From a checkpoint of a small transformer trained on Wikipedia: vocabulary 8192.
Each number is 128 + 32 x the weight over its row's rms, rounded and kept within 0 to 255. Layers, rows and columns count from 0. The size above them is the row's rms in percent of the matrix's.

# layer 5 attention value, 512x512, rms 0.0357, rows 351-377, columns 128-255
size [ 88  92  91  89  91  85  88  90  93  88  90  88  90  86  88  90  90  86  86  86  83  85  89  92  90  85  85]
[[115 150  94 125 134  94 113 169 107 123 146 156 116 141  97 108 115 120 119  98 119 131 173 111 166 141 176  69 148 163 145 131  96 146 119  74 125 105 121 135 113 143 123 164 141 166 116 116 135  94 112 138 131 197 118 118 107 115 171 114 170 127  96  91 160 171 158 158 132 121  90 121 144 127  82 141 111  72 150 132 143 153  98 136 151 102 120 136 115 134 143 121 105 184 123 134 169 165 161 109 146 158 135 201 136 155 131 151 122 115 176 161 146 195  79  93 114 128  65 168  63  59 151 111 124  89 135 109]
 [110 107  83 139 115 146 183 171 138  96 135 120 117 106 117 180 187 132  91 131 120 121 111 166 124 127 110  95  79  60 129  77 117 118 143 103 107  97  95  38 137  92 143 137 123  91 110 162 113 186 140 115 117 152  43 161 150 105 132 133 134 144 171 169 112 135  50 172 175 117 131 135 172 132 147 138 110 152  83 119 109 181  99 159 161 160 118 158 129 111 167 152 140 137 128 118  79  69 185 150 170 121 169 100 134 128 128 143  81 113 156 114 116 164 108 139 184 162 140 138 145 149 136  99 104 120  77  70]
 [175 118 156 101  79 106  87  58 131 173 121 130 147 126 142 211 163 130 146 113 160 154 129 139  77 135 135 179 143 142 100  85 104 135 147 107 113 141 116 110 145 116  83 100 124  91 123 175 128 124 148 116 106 139 142 147 174 156 133 102 106  89  99 174 170 159 111 152  92 122 143  82 113 160 115 112  77 129 142  74  92 129 136  99  88 118  76 129 108 144 169 132 120 140 156 153 153 191 173  97 153 132 162 184 155 125 238  60  80 165 158 117 125 145 158 107 119  93 122 142  82 180 109 107 116 129 136 123]
 [109 162 142 175 147 136 105 158  76 104 134 116 148  85 103 140 116 129 115 178 104 139 144 164 117 127 130  87 132 179  85 112 172 108 127  82 111 119 137 146  62 140 125 150 161 179 184 101 192 150 109 113 148 145 110 202 122 194 101 123 119 198 152 112 151  77 132  85  79 126  47 154 167 105  38 143 102 128 192 141 122 108 111 146 145 138 131 108 139  95 129 211 106 164 108 138 147 141 122 117  99 111 129  58 109 138 142 123 165 136 123 186 149 149  80  68 117 131 121 162 137 116 172 158  87 126 104 179]
 [119 111 184 129 164  83 106 161 152 133 141 139 162 105 127  77 111 143 156 143 176 183  98  91 172 147 141  93 168 127 130 179 162 114 112 104 128 189 168 127 134 103 138 177 129  84  99  58 105  92  91 101 144 143 141 107 131 134  72 127 131 117 111 167 110 173 101  81  59 102 172 188 172 108 128 145 133 133 127 156  75 162 141 147 181 123 114 116 190 105 111 189 103 149 136  78 102 141 194 128 135 113  72 103 138 175 182  98 114 183 139 174 151 119 197 139 175 111 130 138 135 136 143  77 122 216 189 124]
 [121 112 132 133 164 133 113 179 147 101 164 131 164 121 127  81 125 118 158 136 182  89  74 144  49 133 143 121 125 146  78 119 141  91 103 167  89  56 170  99 143 151 173  97 140 157 143 119 185 159 135 100  77 124 122  77  86 114 164 100 130 150 127  87 119 149 135  69 109 118 183 132 121 106 102 125 112 141  92 126  82  99  80 166 127 177  91  68 105 129 175  64  88 130 186 118 122  97 206 139 133 135 167 104 108  77 125 186 192 137 147 131  82 125  95  89 108 177 111  84  80 156 133  93 153  83 108  93]
 [125 196 181 119 173 133 131  85 134 139 158 186 120 108  98  75  53 112 147 131 146  93 123 134 166 146 135 206 189 116 163 111 111  85 116 103 140 108 136  86 126 173  94 177 117 150 118 111 201 161 129  87 120  82 124 120 114 152 108 113 105 142 152 142 140 141 162  58  77  58 149 147 169 165  56  94 153 115 144 131 110 155 152 119  98 111 149 169 113 167 178 140 155  68 122 141 198 153  93 137 154 130 152  87 112 135 108 104  96 159 121 149 129 110  62  95  95  75 136 134 118 122  95 163  51 115 118 191]
 [104  97 181  99 122 135  88  93  91 129 131  84 110 125 118 105  91 168 138 122 132  99 120 181  99 127 153 153 159 123 180 101  94 208 155 146 145 170  85 162 142  96 104 130 147 101 118  77 141  60 135 104  86 131 161 107 137 107 161 166 154 154 160 107 102 157 124 167 104 165  85 110  86 191 181  71 139  63 152 164 150 150 120 153 160 154 174 157  96  83 107 122 117  74 194  95 153 160 163 157  86 113 115 134  95 190 180  88 109 170 125 146 189 124 125 129  94 115 157 120 120 129 129 124 123 121 110 148]
 [171 132 111 171  71 155 159  82 121 113 115 180 120  78 113 139  99 117  98 114  87 100 180 140  86 191  97 171  94 144 106 129 100 137 153 108 116 180 164 116 138 116 150  96  74  97  83  91 144 121 113 141 120 120 136 112  86 125 176 168 187 109 119 109 146 111 188 105 137  99 122 168  64 155 125 168 106 129 130 155 106 115 146 154 149 139 111 130 104 159 140 133 142  88 111 158 133 107 158 138 181 111 110 129 118 107 153 155 111 120 170 102 153 153 147  87 104 148  93 198 169 147 143 119 194  67 118 116]
 [134 185 141 154  99 174 128 123 103  93 148 158 184 137 131 146 126 127 182 116 125 102 132  90  90 136  32 125  74  91 136 141 137 164 158 103 144 149  76 103 133  68 127 122 159  85 106 108 121 174 151  74 169 130 174 144 124  96 157 163  87 145 136 115 134 166 107 146 105 184 143  93 167 125 116 159  93  94 129 135 148 182 116 175 133  79 170 117 100 122 143 133 146 109 122 139 181 133 157 152  86 140 157 107 137 125 221 191 112 104 126 103 145  85  72 149 173  49  99 159 105 108  89 134 177  99 214 119]
 [154 129 115 149 128 125  91 160 151 117  89 111 182  88 110 121 126  91 185 136 132 150 130 100  74 168 138  73 114 166 121 149 135 118 174 146 116 173 105  93  97 138 150 145  70 193 178 193 162 143 102  91 162 133 176 142 107 152 132 124 131 114 108  85 115 128 122  96 117 134 126 106  94 146 141 152 195 127 210 121  87 157 122 133 107 178 121 100 160 159  96 117 122 193  81 100 155 193 136 129 147  61 146  61 133 126  99 175 136 138 117 111  49  71 110 108 135 145 147 154 196 140 114  84 106 185 138 119]
 [110 109 138 144  73 135 122 141 135  98 122 153 126 126 133 121 142 125 163 157 167 122 225 121  39 171 151 138 181 111 168  36 105 117  81 128 177 124 124 127 137 178 162  92 157 105 146 111 144 222 166 104  87 121 138 114 142 111 128 131  40 129  74 123 133 123 143 164 129 122 126 161 110 133 146 130 122 128 135  91 101 124 134 136 145  73 135 163 170 142 107 141 133 138 180 120  79 195  86 148  92 113 144 164 121 113 146 152 125 152 150  72 173 128 102  81  90  78 101  96 126 118 149 111 126  73  92 166]
 [109 147 128  86 175 151 132 108 106 202 172 140 112  97 150 117 106  66 142 169 132 126 151 111 144 140 122 141 159  91 106 103 126 130 151  67  67 195 184 102 159 112 116 122  78 138  87 130 145 142 183 130  76 152 124 138 127 135 145 121 105 135 112 112 128 106 100 118  79 137 146 122 123 165 157  79 185 176 155 108 135 100 122 104 162 169 112 119  82  48 115  87 125 133 160 132 192  56  91 188 127 140 153 123 180 115 117 114 117 123 125 148 144 128 165 155 113 169 163  97 133 187 156  58 109 111 141  73]
 [123 144 161 154 120 147 166 112 174 138 114 106 186  71 119 169 153 127 113 125 176 118 141 129  92  44 171 124 121 119 167 123 145 153  93 142  74 113 155 147 116 140 182 159 134 103 174 147 167  79 157  86 102 151 154 148 118 113 124 123 212 144 116 103 107 129 113 125 132 128 152  63  95  80 140  97 124 129 155 131 117 153 140 146  88 157 187 186 109  79 169 121 123 120 137 127 148 155  77 134 148  98 154  68 143 163 115 122  85 122  99 129 153  65 105 128 142  62 111 120 146 176 112 120 169 135 144 129]
 [122 142 133 115  86 108 231  75 107 180 115 133 156 133 111 101 100 107 157 166 101 136 152 139 174 112 147 132 176 113 165 175  41 121 114 123 136 157  68 124 125 115  92 123 105 103  87  95 186 149 173 146 146 121 191 141 113 112 114 158 108 153  72 120  98 125 134  77 133  94  90 116 130 186 125  67 123  63 151  96 100  84 126 120 118 159 124 122 139 131 120 140  89 119 204 145 139 143 131 193 121 139 134 101  86 107 112 140 140 175 138 146 135 155 133 172 115 144 110 143  84 112  70 170  99 114 119  78]
 [154  26 112 134  96 158 115 109 106  63 181 143 136 117 127 137 200 102  97 112 147 139  96 121 100 152 110 171 137 132  97 120  72 180 113  53 199  73 106 124 161 103 136  96 153  55 120  95 203 120  86 110 169 131 111 133 156  72 152 153 124 177 112 123 135  51 105 111 118 149 126 127  97  99  63 142 135 116 108 120 157 194 165  97  95 145 142  95 140 149 148 114 186 126 120 124 158 184  75 128 138 184 155 148  49  71 200  79 111 154  95 109 156  98 180  72 135 149 171 126 124 144 130 127 162 118 139 175]
 [198  87 116 177 187 106 156 109 124 164 130 148  75 158 128 120 154 119 186 148  83 106 169  97 164 133 147 137 111 111 158 149 156 101 100 118 162 101  87  91 156 105 208 197 147  96 147 129 113  77 155  90 145 121 175 111 101 114 135 168 164 112 135 162 152 110  98 158 142 146  99  68 112  92  73 161 105  81  92  80 115 131 141 128 172  84 118  94 106 149  99 120 164 132 141 109  94 166 105 154 181 135 130  71 107 129 147 104  92 136 138 137 107 147 112  63 116 109  63 173 154 156 130 151 133 164  82 126]
 [127 120  75 149  90 128 127 135 156 112 116 163 104 106 125 160 174 150 126 100 112  89 118  97 144 152 192 135 166  60 126  85 153  95 159  97 130 136 122  98 136 100 115  72 124 100 124 154 131 143 152 145 173 105 114 102 174  91 161 119  73 105 130 118 101  79 111 114 137  93  78 175 164 153 144 142  86 178 157 192 171 168 129 129 123 132 134 208  88 124 143 122 153 144 102  89 137  92 110 129 147 178 103 123 133 125 156 146  96 185 160 150  67  85 102 158 182 171  71 140 126 136 132 113 103 120 221 108]
 [146 105 142 136 179  26 153 161 130 132 158  87 128 123  93 117  79 147 188 119 156 130 154 179 181 141 118  99 170 127 124  80 136 116 169  78 135 146 125 154 109 147  73 156 171 100 131 135  76  90 194  75 150 121 117 111 161 102 162 163 119 160 136 136  80 143 109 105 101 140 122 119  48 143 118 120 105 137  92 142 114  60  96 175 129  98 192 159 162 182  80  96 149  88 127 111 119  75 170 137  90 111 155 116  75 181 201 134 172 135  72 147 111 150 131 124 107 108 148  95  90 171 112 143  95 138  90 171]
 [178 147 159 125 169 134 195 110 179 124 154 190 139 162 121  91 115 163 123 126 156 152 118 112  76 139 167 165 116 155  98 118  80  87 102 142  52 109  87 126 163  93  95 143 150 120 120 136 153 141 134 118 117 150 131 116 133 117 120 164 124 118 147 150 144  79 127 164 203 140 105 121 148 185 160 179 137 148 136 108 136  93  97 162  95 113 148 106 148 126 146  85 139 156 148  81 111  80 130 127 132  72 116 133 120 166 135 105 145 114 101 135 178 156 116  96 143 106 165 101  98 170 155 162 128 100 177  93]
 [125 119 136 160  76  74 171  73 113 157 111 163 115 166 184 144 161 144 115 101  92 181 106  96 149  72 156  97  71 144 121 123 119 106 116 117 133 103 144  64  97 106 147 132 124 127 179 139  64 128 111 130 143 156 109 152 100  72  86 143 147 130 145  88 165 106  83 145  84 119 196 149 190 127 149 134  68 117 146 122  44 141 135 130 101 152 125 158 111  92 124 150 110 140 168 145 122 107 123 161 121 204 194 103 117 106 114 106 119 138  89  97 182 144 155 189 147 110 137 106 120 123 131 125  94 130 173 110]
 [180 118  82 114 129 124  87 125  96 140 147 146  64 189 129 143  81  89 133 138 138  95 173 151  82  74 155  65 122 183 125 125 100 155 141 126 127 123 144 125 180 114 111 153 140 105 144 145 127 170 105 153 159 129 128 122 132 171  99 117 121 147 171 116 104 124 118 204 131 106 119 165 157 105 134 115 171 137 114 119  86 133 141 147 162 157  74 151 142 112  84 158 136 141 222 182 105 151 143  94 158 108  86 142  99 116 112 133 157 175 141 116 143 121  98 123 185 147 151  62 105 173 157 122  89 185 176 203]
 [182  41 114 140 177  94 100 172 139  97 125 138 127  54 113 159 117 126 170 126 132 105 161 116 151  84 179 115 105 114 107 147 149 161 122  93 160 124 121  88 117 154 120 110 104 145 157 168 116  81 107 146  93 161 126 149 164 134 134 184  76 172 118  88  99 143 138 106 121 149 167 106 149 104 135 145 155 155  96 173 141  80  81 106  93 188 162 157  73 163 104 113  99 152 107 121 134 140 133  98  95 121 115 140 120 107 113 146 101 107 159 170 189 128  97  21 120  75 151  84 127 154 134 100 101  81 163 176]
 [112 111 115 118 155 157  59 118  93  84 131  98 145  85 130  62 123  87  84  80 132 171  82 126 102 130 142 128 137  93 163 141 129 130 136 136 125  94 103 132 146 121 112 174 132 131 109 141 100 154 107 126 139 146 119 115  80 115  72 100 119 121 164 120 143  88 163 111  81 192 146 121  94 178 164  37 158 149  83  94 112 124 111 157 148 116 155 177 136 127 116 125  92  72 118  98 161 171 168 131 171 145 127 162 115 124 107  93  89  49  90 120 203 122 147 120  65 108 137 124 173  74 173  76 146 141 150 218]
 [134  82 124 174 155 161 128 103 127 148  97 173 134 116 104  93  88 119 143 138 156 134 105 110 119  52 145 112 119 142  39 145 128 141 158 133 166 152 109  93 155 145  82 140  96 124 111 148 156 128 141 146 148 103  97  86  69 161 142  79 136 107 108 101 132  98 109 188 143  91 121 116 107 160 134 131 157 109 132 134  94 157 117 167 128 173 126 153  97 118 132 135 139 102 152 130 121 119 125 106  97  81 145  98 106 136 154 125 115 145 150 175 180 141  88 124  71 121 149  58 172 123  83 135 146 119 128 136]
 [176 168  80 145 169 150 123 158 210  96 139 118 146  55  98 155 149 121 164 161 112 139  73 126  65 108  71 142  91  66 109 115 114 108 123 146 161  73 142 151 114  88 169 150  90 101 132 120 124 117 104  90 135 108  99  93 132 125 202 149  52 127 141 128 114  63 106 130 120  68 135 154  96 158 140 173  93 120 136 111 152 133 101 157 151  86  95 148 119  74  88 106 127 178 150 118 124  64 136 144  93 213 146 125 119 121 134 123 117 131 126 176 154  88 159 154 208  96  72 156 106 137 207 162 145 126 148 168]
 [102 111 132 139 138 127  86 152  84 121 113 180 165 112  76  69 118 143 170 138 150  79 165 168 122  74  81 178 154 134 126 129 147  93 145 130 116 161 146 147 128 132 107 140 142  83 106 189 160 210 127 160 127 123 104 133 199 138 113 170 161 160 118 128 101 189 179  38 133 123 148  87  79 124 162 141 150  99 103 148  91 162 107 160 159 176 138 125 166 121 155 143 119  76 171 131 123 132  93 135  82 138 113  94 184  78 185 155 201  87 171 142 109 151 121 114 107  92 158  80  79 171 162 182 142 137 128 106]]
# layer 5 attention output (transposed), 512x512, rms 0.0583, rows 351-377, columns 128-255
size [ 90  91  94  91  95  86  93  90  98  89  93  91  88  91  88  92  92  86  89  90  85  88  91  96  89  86  89]
[[157 147 124 162 136 126 149 137 108  75 162 113 166 116 152 164 119 186  92 166 129 170 157 147 120  92  90 145 112 176 122 196 132  41 132  70 110 165 145 108 107 147  98 165  88 115  73 146 166 142  87 136 122  80 172 100 148 103 204 153  98  99 119 134 138 167 142 187  48 152 145 121 147  91  92 124 157 164 117 109 130 114 139 143 151  76  76 165 109 156 148 121 134 114 153 113 110 107  97 136 151 127 171 112 137 113 140 129 164 152  65 114 173 112 177 140 118 131 128 129 129 109 129 119 128 124 113 131]
 [195  87 126 104 217 133 142 113 168 145  48 126  72 115  94 104 120 200 107 198 166  73  22 127 138 143 103 175 157 127 133 142 141 149 158 146 158 178  64 114 109 176 130 100 132  86 170 157  94 105 127 142 132 172 143 127 132 125 130 169 111 112 129  54 149  83 174 130 118 131  78 151 105 141 120  66 131 123 118 201 169 179  91 107 117 123 110 124 123 153  88 153 109 107 123 127 153 165  73 143 100 130 103 108 138 115 118 134 142 118 160 161 107 131 138  94  99 118 139 132  73 142 108 100 141 128 163 149]
 [128 165 146 107 159 135 124 149 153 105 103 122 127 144 112  99 160 106 145 132  47 162 130 171  74 104  93 112 130 134  95 138 124 118 123 182 136 162  95  72 140 132 103  87 117 148 175 162 162 186 141 100 120 151 134 112  96 102 187 115  85 137 118 107 127 128 130 158 102 140  97 101 145 153 159  96  95 102 143 177 117 109 132 123  63 160 115 134 161 149 102 183 116 116 102 103 146 128  89 200 117 100 115 106 144 115  85 129 104 140 125  92 131 111  93 156  49  89 182 173 110 118 125 130  87  67  90 157]
 [127 119 132 146  77  93 159 187 144 124 148 127 191  59 155 166  95  91 113 149 133 115 114 108 178 104 153 153 108 167  78  96  89 179 132 188 106 115 168 154 115 101 146 143 104 137  67 155 121 141 145  84 154  98 158 113  38 168  87 152 109  68 106 103 115 109 112 178 152 153 133 166 175 174 143 134 146 159  92 144 120 170 133  98 157 122 117 181 161 164 128 151 147  91 154 166 120 149 164 134 133 133 132 154 146 155  76  99 128 109 106 102 116 160  97  83 115 130 170 139  93 139 114 137 131 110 120 179]
 [148 172 128 122 179 108 144 102 116 120 125 143 125  80 114 118 101 135 202 181 125 151 112 153 112 144 158 168 186 121 139 135 128 155 154 123 142 132 106 134 121 138  77  91 112 185 104 154  82 174  92 123 121 113 145 156 181 132 137 121 107 127 157 179 174 107  73 132 112 101 150 110 131  86 126 123  92  92 148  87 133 150 127 151 110 198 171  64 135  86  70  67 132  91  89 139  97 155 159 120 140 192 143 141 176 128 121 128 174 155 181 138 111 120 107  66 174  86  99 140 134 176  86 112  95 183  85  87]
 [103 173  74 174  87 119  71 136 157 151 118 120  64 103 155  75  93 108 113 111 146 111 120 153 132  94 146  85 117 129 120 126 210 182 112 128  82 128 158  99 136  98 143  89  85 115 126 105 122  79  68 123 138 114 138  59 142 159 108 129 122 144 228 166 189 146 144 161 162 156 132 139  99 128 201 110 130  93 161  75 103 139 134 113 176  63 141 179 120 188 183 102 124 146 110 120 148 115 149 150 191 172 151 144  99 119 123 152 154 131  94  82 174 136 171 110 136 137 118 145 127  87 168 161 192 176 165 139]
 [118 153 127  82  85 149 144 148 118 160 157 149 145 129 194 115 110  87 159 156 125 155 104 190 162 127  77 154 160 121 186 128 116 152 118 103 150 132 112  82 146  38 102 131 161 172 164 153 139 153 130 187 119 109 128 164 124  93 115 156 113 149 163 160  96  97  99 142  88 119 140 100 122 148 103  96 100 172 166 120 100 106 168 174 174  91 183  86 171 161 124  97 180 166 154 168 110 125 177 109 166 190 154 143 174  80 162 148  84 169 154  94 141 124 132  65 124  80 194 113  97 102 123 119 119 127 105  95]
 [127 116  76 118 126 105 148 102 120  98  89  59 168 114 130 121 152  94  76 119 174  67 116  93  35 168 126  93 124  94 134 154 100 110 168 142 186 161 157  91 108  60 180 158 100 192 166 124 211 105 142 134 193 106 100 104 156 168 142 127 130 143 211 150  67  92 146 141 143 125 108 107 187 110 153  84 103 149 120 115 161  60 123  28  97 137  87  80 126 179 122 130 136 141  70 154 152 202 102 114 143  65 125  83 117 101 118 111 149 105 102 135  78 123 160 120 133 131 113 107  76 101 140  88 133  76 138  98]
 [ 65 125  83 105 195 185 143 178 116 160 103  90 152 141 138 149 159  49 118 121 113 163 184 142 183 145 143 130 123 169 167 176 172 159 139 143 144 108 132 116 182  86 119 155 157 112  91 184 167 170 135 130 151 136 202 165  79 162  99  67 195 116 125 100 130 136 125 124 135 186 124  91  98 119 153 191 145 105 149 185 113  90  85  79 130 127  82 129 136 178 149  91 121 133  98 136 168 123  71 139  88 172 135 139 155 121 112 130 116 175 123  93 112 148 102 107 128 189 111 191 149 143  91 139 149 120 180 129]
 [130  94 153 153  58 121  82 122 124 119 117  90 100 113  87 120 147 152  93 123 140 149 191  93 172 141 134  62 105 153 139 162  68 139 195 107 114 166 122 133  93 141 123 122 163 138 157 149  46 106 128 148 142 151 170 129  92  90 140  47  90 110 141 173  94  94 164 105 155 143 183 149 166 167 113 126  98 127 161 142 168 112 136 115 140 172  92  80 113 209 142 121  93 152 175 123 115 124 118 143 147 157 189 118 110 138 136 139 172 182 138 178 126 143  73 118 127 121 119 113 109 196 136 116 108 131 159 133]
 [136 104  90 159 160 131 140 143 147  74 171 154  90 141 106  70 125 139 117 111 155 144 137  97 141  97 107 139 121 122 135 213 125 109 141 116 114 130 130 147 137  84 114 123 201 116 164 158  96  93 102 176 167 106 121 129 153 157 141 103 132 114  95 168 135 130 187 205 146 117 105 128  93 131 137 135 119 127 122 117 117 146 102 105 106 173 149 103 122 112  96 116 123  74 133 101 191 117 144 170 137 155  96 182  94 137 130 119 163 142 138  87 154 134 103  84 170 138 172 136  98  89  54 154 158  96 169 110]
 [143 156 115 154 149 144 105 145 135 121  93 108 150 112  79 104 150 151  57 147  93 142 120 135  75 158  98 116 125 125 189  67 123  37 153 119 143 120 147  96  85 118 124 110 113 135 127 124 151 162  98 117 141 103 122 122 110 117 140  95 115  92 160  84 136  71 181  91 123 147 112 133 144 129 146  79 130  72 106 129 151 104 117 144 171 149 199 190 116 165 134  99 142 106 136 112 155 153 188 159 105 170 153 136 140 127  84 114 184 162  85  98 170 143 117 115 151 136 107 132 149 135 158 166  81 138  89 184]
 [ 89 166  72 100 144 115 148 147 130 161 115 120 147  83  83 150 142 136 101 153  80 230 181 157  44 113 101 117 201 166 187 155 140 125 147 165 141 137  96  77  90 143 116 119 123  97 140 111 128  92 112  82 158 159 143 106 121 141 166 113 164 115 104  79 155 106  92 124  91 109  77 124 196 155 128 192  96  70 102 174 148 111 170 143  89 130 109  49 148 138 141 129 171  94 127 127 171  89 137  93 126 151 109 158 171 108 147  91  66 139 189 150 137  65 170 126 102 115 129 121 134 146 124 122 160 140 121 115]
 [128 119 131 113  78 117 104 128 111  96 113 112 118 108 115  88 163 175 113 126 140  75 109  86 101 205 169  67 152 155 139 110 124  50 112 136 122 150 163 114 110  69 179 126  98 111 115 149  96  96 120 117 131 137 102 155 127 151 170  67 185 145 144  81 124 159 144 113 114 131 155  96 143 145 157  82 114 121 182 154 160  82 133 140 145 110 118 145  88 102 149 190 112 194 110 101 104 206 162  93 139  95 123 166 101 132  88  86  88 138 121 128 174 164 153 103 165 120 137 114 119 165 101 160 154 131 178  97]
 [106 128 182 129  75 166 121 142 133 156 178  81 122 148 173 135 177  86 146 104  82 136 124  91  57 192 137  16 120 102 121 145 145 133 113 124 161 141 139 131 150 174 124 149  92 182 189 127 144 125 133 139 121 158  87 116 160 124  97 130 101 105  93 152 163  32  84 141  90 119  72 178 101 146 103 125  57 140  79 196 100 118 158 150 144 136 117 115 128 172 118 108 173 106 120 165 134 114 125  35 101 111 173 105 165  86 165 106 145  73 107 128 109 128 119 153 142 147 123 143 102 161 132 127 101 109 104 151]
 [128 154 138 138  82 109 135 166  38 145 148 158  81  87 133 140  57 141 158  68 128  62 134 140 121 136 127 104  55 149 136 125 154 107 118 165 162 124 171  63 127 124 139  82 130 176 106 120 238 139 113  86 137 168 120 168 111 127 166 101 120 215 195 119 106 144 192 115  99  96 142 113 108 130 130  74 108 129 136 118  91  67 196  60  96 171  87 184 139 139 101 160  78  99 165 176 113 137 170 202 156 146  89 126 181 108 124 179  86 129 104  96  95 131 118 116 141 100 145 163 111 116 117 114 137  96 127 163]
 [150 113 115 168 110 126 170 152 116  94 186 106  55 196 183 120  94 140 105 156 176 128  97  74 149 118 105 138 169  88  98 120  69 132  75 163 132 171 120  52  91 179 165 115 155 121 138 185 160 165 123 203  81 131  64 128 128 138 135 171 170 133 110 132 118 109  99 190 157 134 140 131 111 170 158 130 109 135 140 144  87 120 115  91 142 156 150 108  41 161 100  87 132 138 128  48 108 108  64 128 107 111 179 109 154 131 152 119 141 142 100 142 171 181 153 155  86  54 118 132 125 123 130 139 113 124 181 149]
 [101 119 151 136 114 106 119 106 181 129 130 201 167 117  99 133 127 143 177 177  69 103 185 135 121 116 192 110 109  86  91 160 207  64  97 151 126 118 126 179 125 143 152  95 184 143 106 165 108  64 114 181 155 181 155 182  76 126 134 104 116 110 160  87 149 125 130 131  96 124 122 140 188 178 147 171 109 150 166 160 119 152 166 126 126 112 142  88 123 140 132  77 146 167 145  93 149  86 148 108 112  91 104 142  87 123  98 151  92 111 151 134 105 156 118 143 166  70 148 148 139 172 108 126 143 156 118  85]
 [156 122 151 120  60 164  73  94 135  67 128 105 140 166 155 119 101 124 133 155 118 105  67 175  99 153 134 126  62 150 134 126  74  46 136 143 131 162 119  82  98 144 138  85 114 128 144 143  95 144 116 125 114 122 135 151 122  57 150 175 169 117 131 169 148  82  81 102 113 150 124 110 123 109 127 154 146 102 158 135 127 153 127 169  68 152  80 140  78  87 147  89 148  83  88 186 150 123  99 156  81 135 126 168 117  94  87 108  67 140 156  95 104 101 109 143 132 145 130 118  75 100 126 106 149 132 126  95]
 [119 137 121 133 131 126 124 121 176 143 126 111 113 156 108  87 126 123  65  60  97  94 114 122  98 111 140 118 139 146 100 127 101 150 127 155 178  86 109 136 130 146 106 104 130 127 124 109 155 145 123 121 147 164 124 171 150 123 152  59 153 140 113 122  92  96 115 158  87 115 115 117 140 112 154 170  90 161 102 105 156 131 191 147 100 158  52 157 151  86 156 119 105  75 142 159 137 111  32 141 112 128  69  94 161  95 157 144 151 134 118 138 134 137  75 161 132  96 144 206 143 160 163 110 190 168  94  78]
 [114 126  90 115 131  78 110 172 112 126 140 140 106 133  71 137 174 168 152 121 135  89  67 108  83 130  82 126 140 117 109 115 135 139  69 129 120 121  71 145 124 121 141 178 169 121  98 119 177 155  93 101 140 175 126 118 165 103 129 134 107 121 109 159 148  99 160  68 153  71 159 145 131  99 161 108 140 164 152 149  92 139 125 122 158 137 128 134  81 110  85  99 110 168 107  81 113  88 169 123 169 108  97 162  60 126 106 161 144 105  83  67 179 125 146 180 158  93  91 146 149 163 133 122 213 133 117  81]
 [106 213 124 107 186 113 147 158 130  85  81  67 128 133 106  85 153 186 163 174  87 106 146 107  98 104  92 112 110 124  87 117 113  65 117 145 116 186  99  51 141 141  81 141  82 164 171 138 172 146 103  98 158 184  93 118 127 153  96 152 127 110 122 168 124 118 114 154 123 130 138 146  78 130 112  56  91 133  96 112 141 132 110 116 126 100 142 151  83 138 104 141 137  97  84 108 134 166 102 158 132 164 148 128 160  64 114 184 126 138 118 128 164 145 160 156 127  96 174  94 112  86 160 191 158 108 106  89]
 [146 164 112  96 104 142 134 137 178  42 132 150  58 147 119  56 131 104 150 110 154 205 173  92 156 167 106 148 165 155 126  67 132 160 146 105 145 135 209  91 161 117 141 134 144 129 141 115 128 177 147  63 148 114 178 148 163 162 111 105 132 166  98 135 123 112 153 116 103 145 115 139 132  66 109  52 127 113 197 106 118 156 137 118 120 135 144 141 151  78 124 114 155 119 103 173 150 116 103 166  44  55 110 184 164  94 114  93  89 131 126 138 124 123 184 137 147 131 117 163 108 126  99 109 113 119 157  40]
 [144 146 121 159 135 170  94 124  53 149 149  76 101 107 103 172 172 151 100 116 126 136 119 164 117 146 153  61 100 135 132  94  65  81 143  61 125 108  87 129 123  80 118 163 133 133  85 106 103 130 151 189 131  66 209 115  95 131 123  86 148 152  93 140 127 125 140 142 130 148 230  78 151 142 103  85 108 159 140 107  66 143 171  90 161 132 159  88 132 143 129 106 153 109  85  80 129 105 139 105 116 101 124 149 187 148 175  97 161 150 130 132 120 132 166  66  66 157 156  93 105 174 153 196 134  92 208 139]
 [128 161 126  60 130 151  95 140 140 115 153 122 104 156 111 114 153 136 163 159 157  70 146 107 145 138 140 123 166 133 125 116 131 180 134 149 136 113 183 145 155  95  92 105 102 125 139 156 145 158 136  52 167  54 138 112  82 159  99 165 130 131 157  94 101 113 135 144 202 130 102  94 142 120 139 153  55  93 136 205 138 148 131 108 143 113 156 136 104 144 205 151 153 138 174 119 160 125 162 103 105  61  95 148 191 121 143 190 140 158 112 105  98 164 128 161  99 152 196 168  94 139 147 116  95  80 170 108]
 [138 123 100 143 155  68 102 148  30  97 209  88  97  94  81  72 157 139 113 102 102 106 117 167 198 136  97 136 102  85  58  76 161 118  95  55  84 148 134 145 105 159 168 148 109 158 156 140 137 109  60 119 125 135 146 115 124 143 154 102  69 146 171 132 139 179 115 119 153 146 111 158 134 113 122 104 160 117 113 176 137 131 147 164 166 140 114  65 145 109 128 102 183  80 127  92 129 170 115 173  88 198 116 199 131 124 163 108  78 113 199 198 165 170 159 126 151 178 109 130 145 124 133 154 135  68  53 205]
 [184 149 145 165 105 159 187  97 121  82 126 157 123  90 151 184 151 187 125 121 102 151 100 138 137 162 149 147 108 189 166  71 113 161 149 136 184 152 165 100 149 100 135  95 175 185 159 147 225 122 144  91  85 154 151  91 106 130 122 126 132 126  46  77 109 121 127 111  77 116 140 122 130 139 169 108  94 175 108 129 108 159 114 103 137 105 163 113 154 134 113 152 153 102 154  93 117 118 108 142  83 166 103 123  64 118 110  77  69 140 156 106 143 117 100 124 112 108 107 161 178 135 141 138 127 140 155 136]]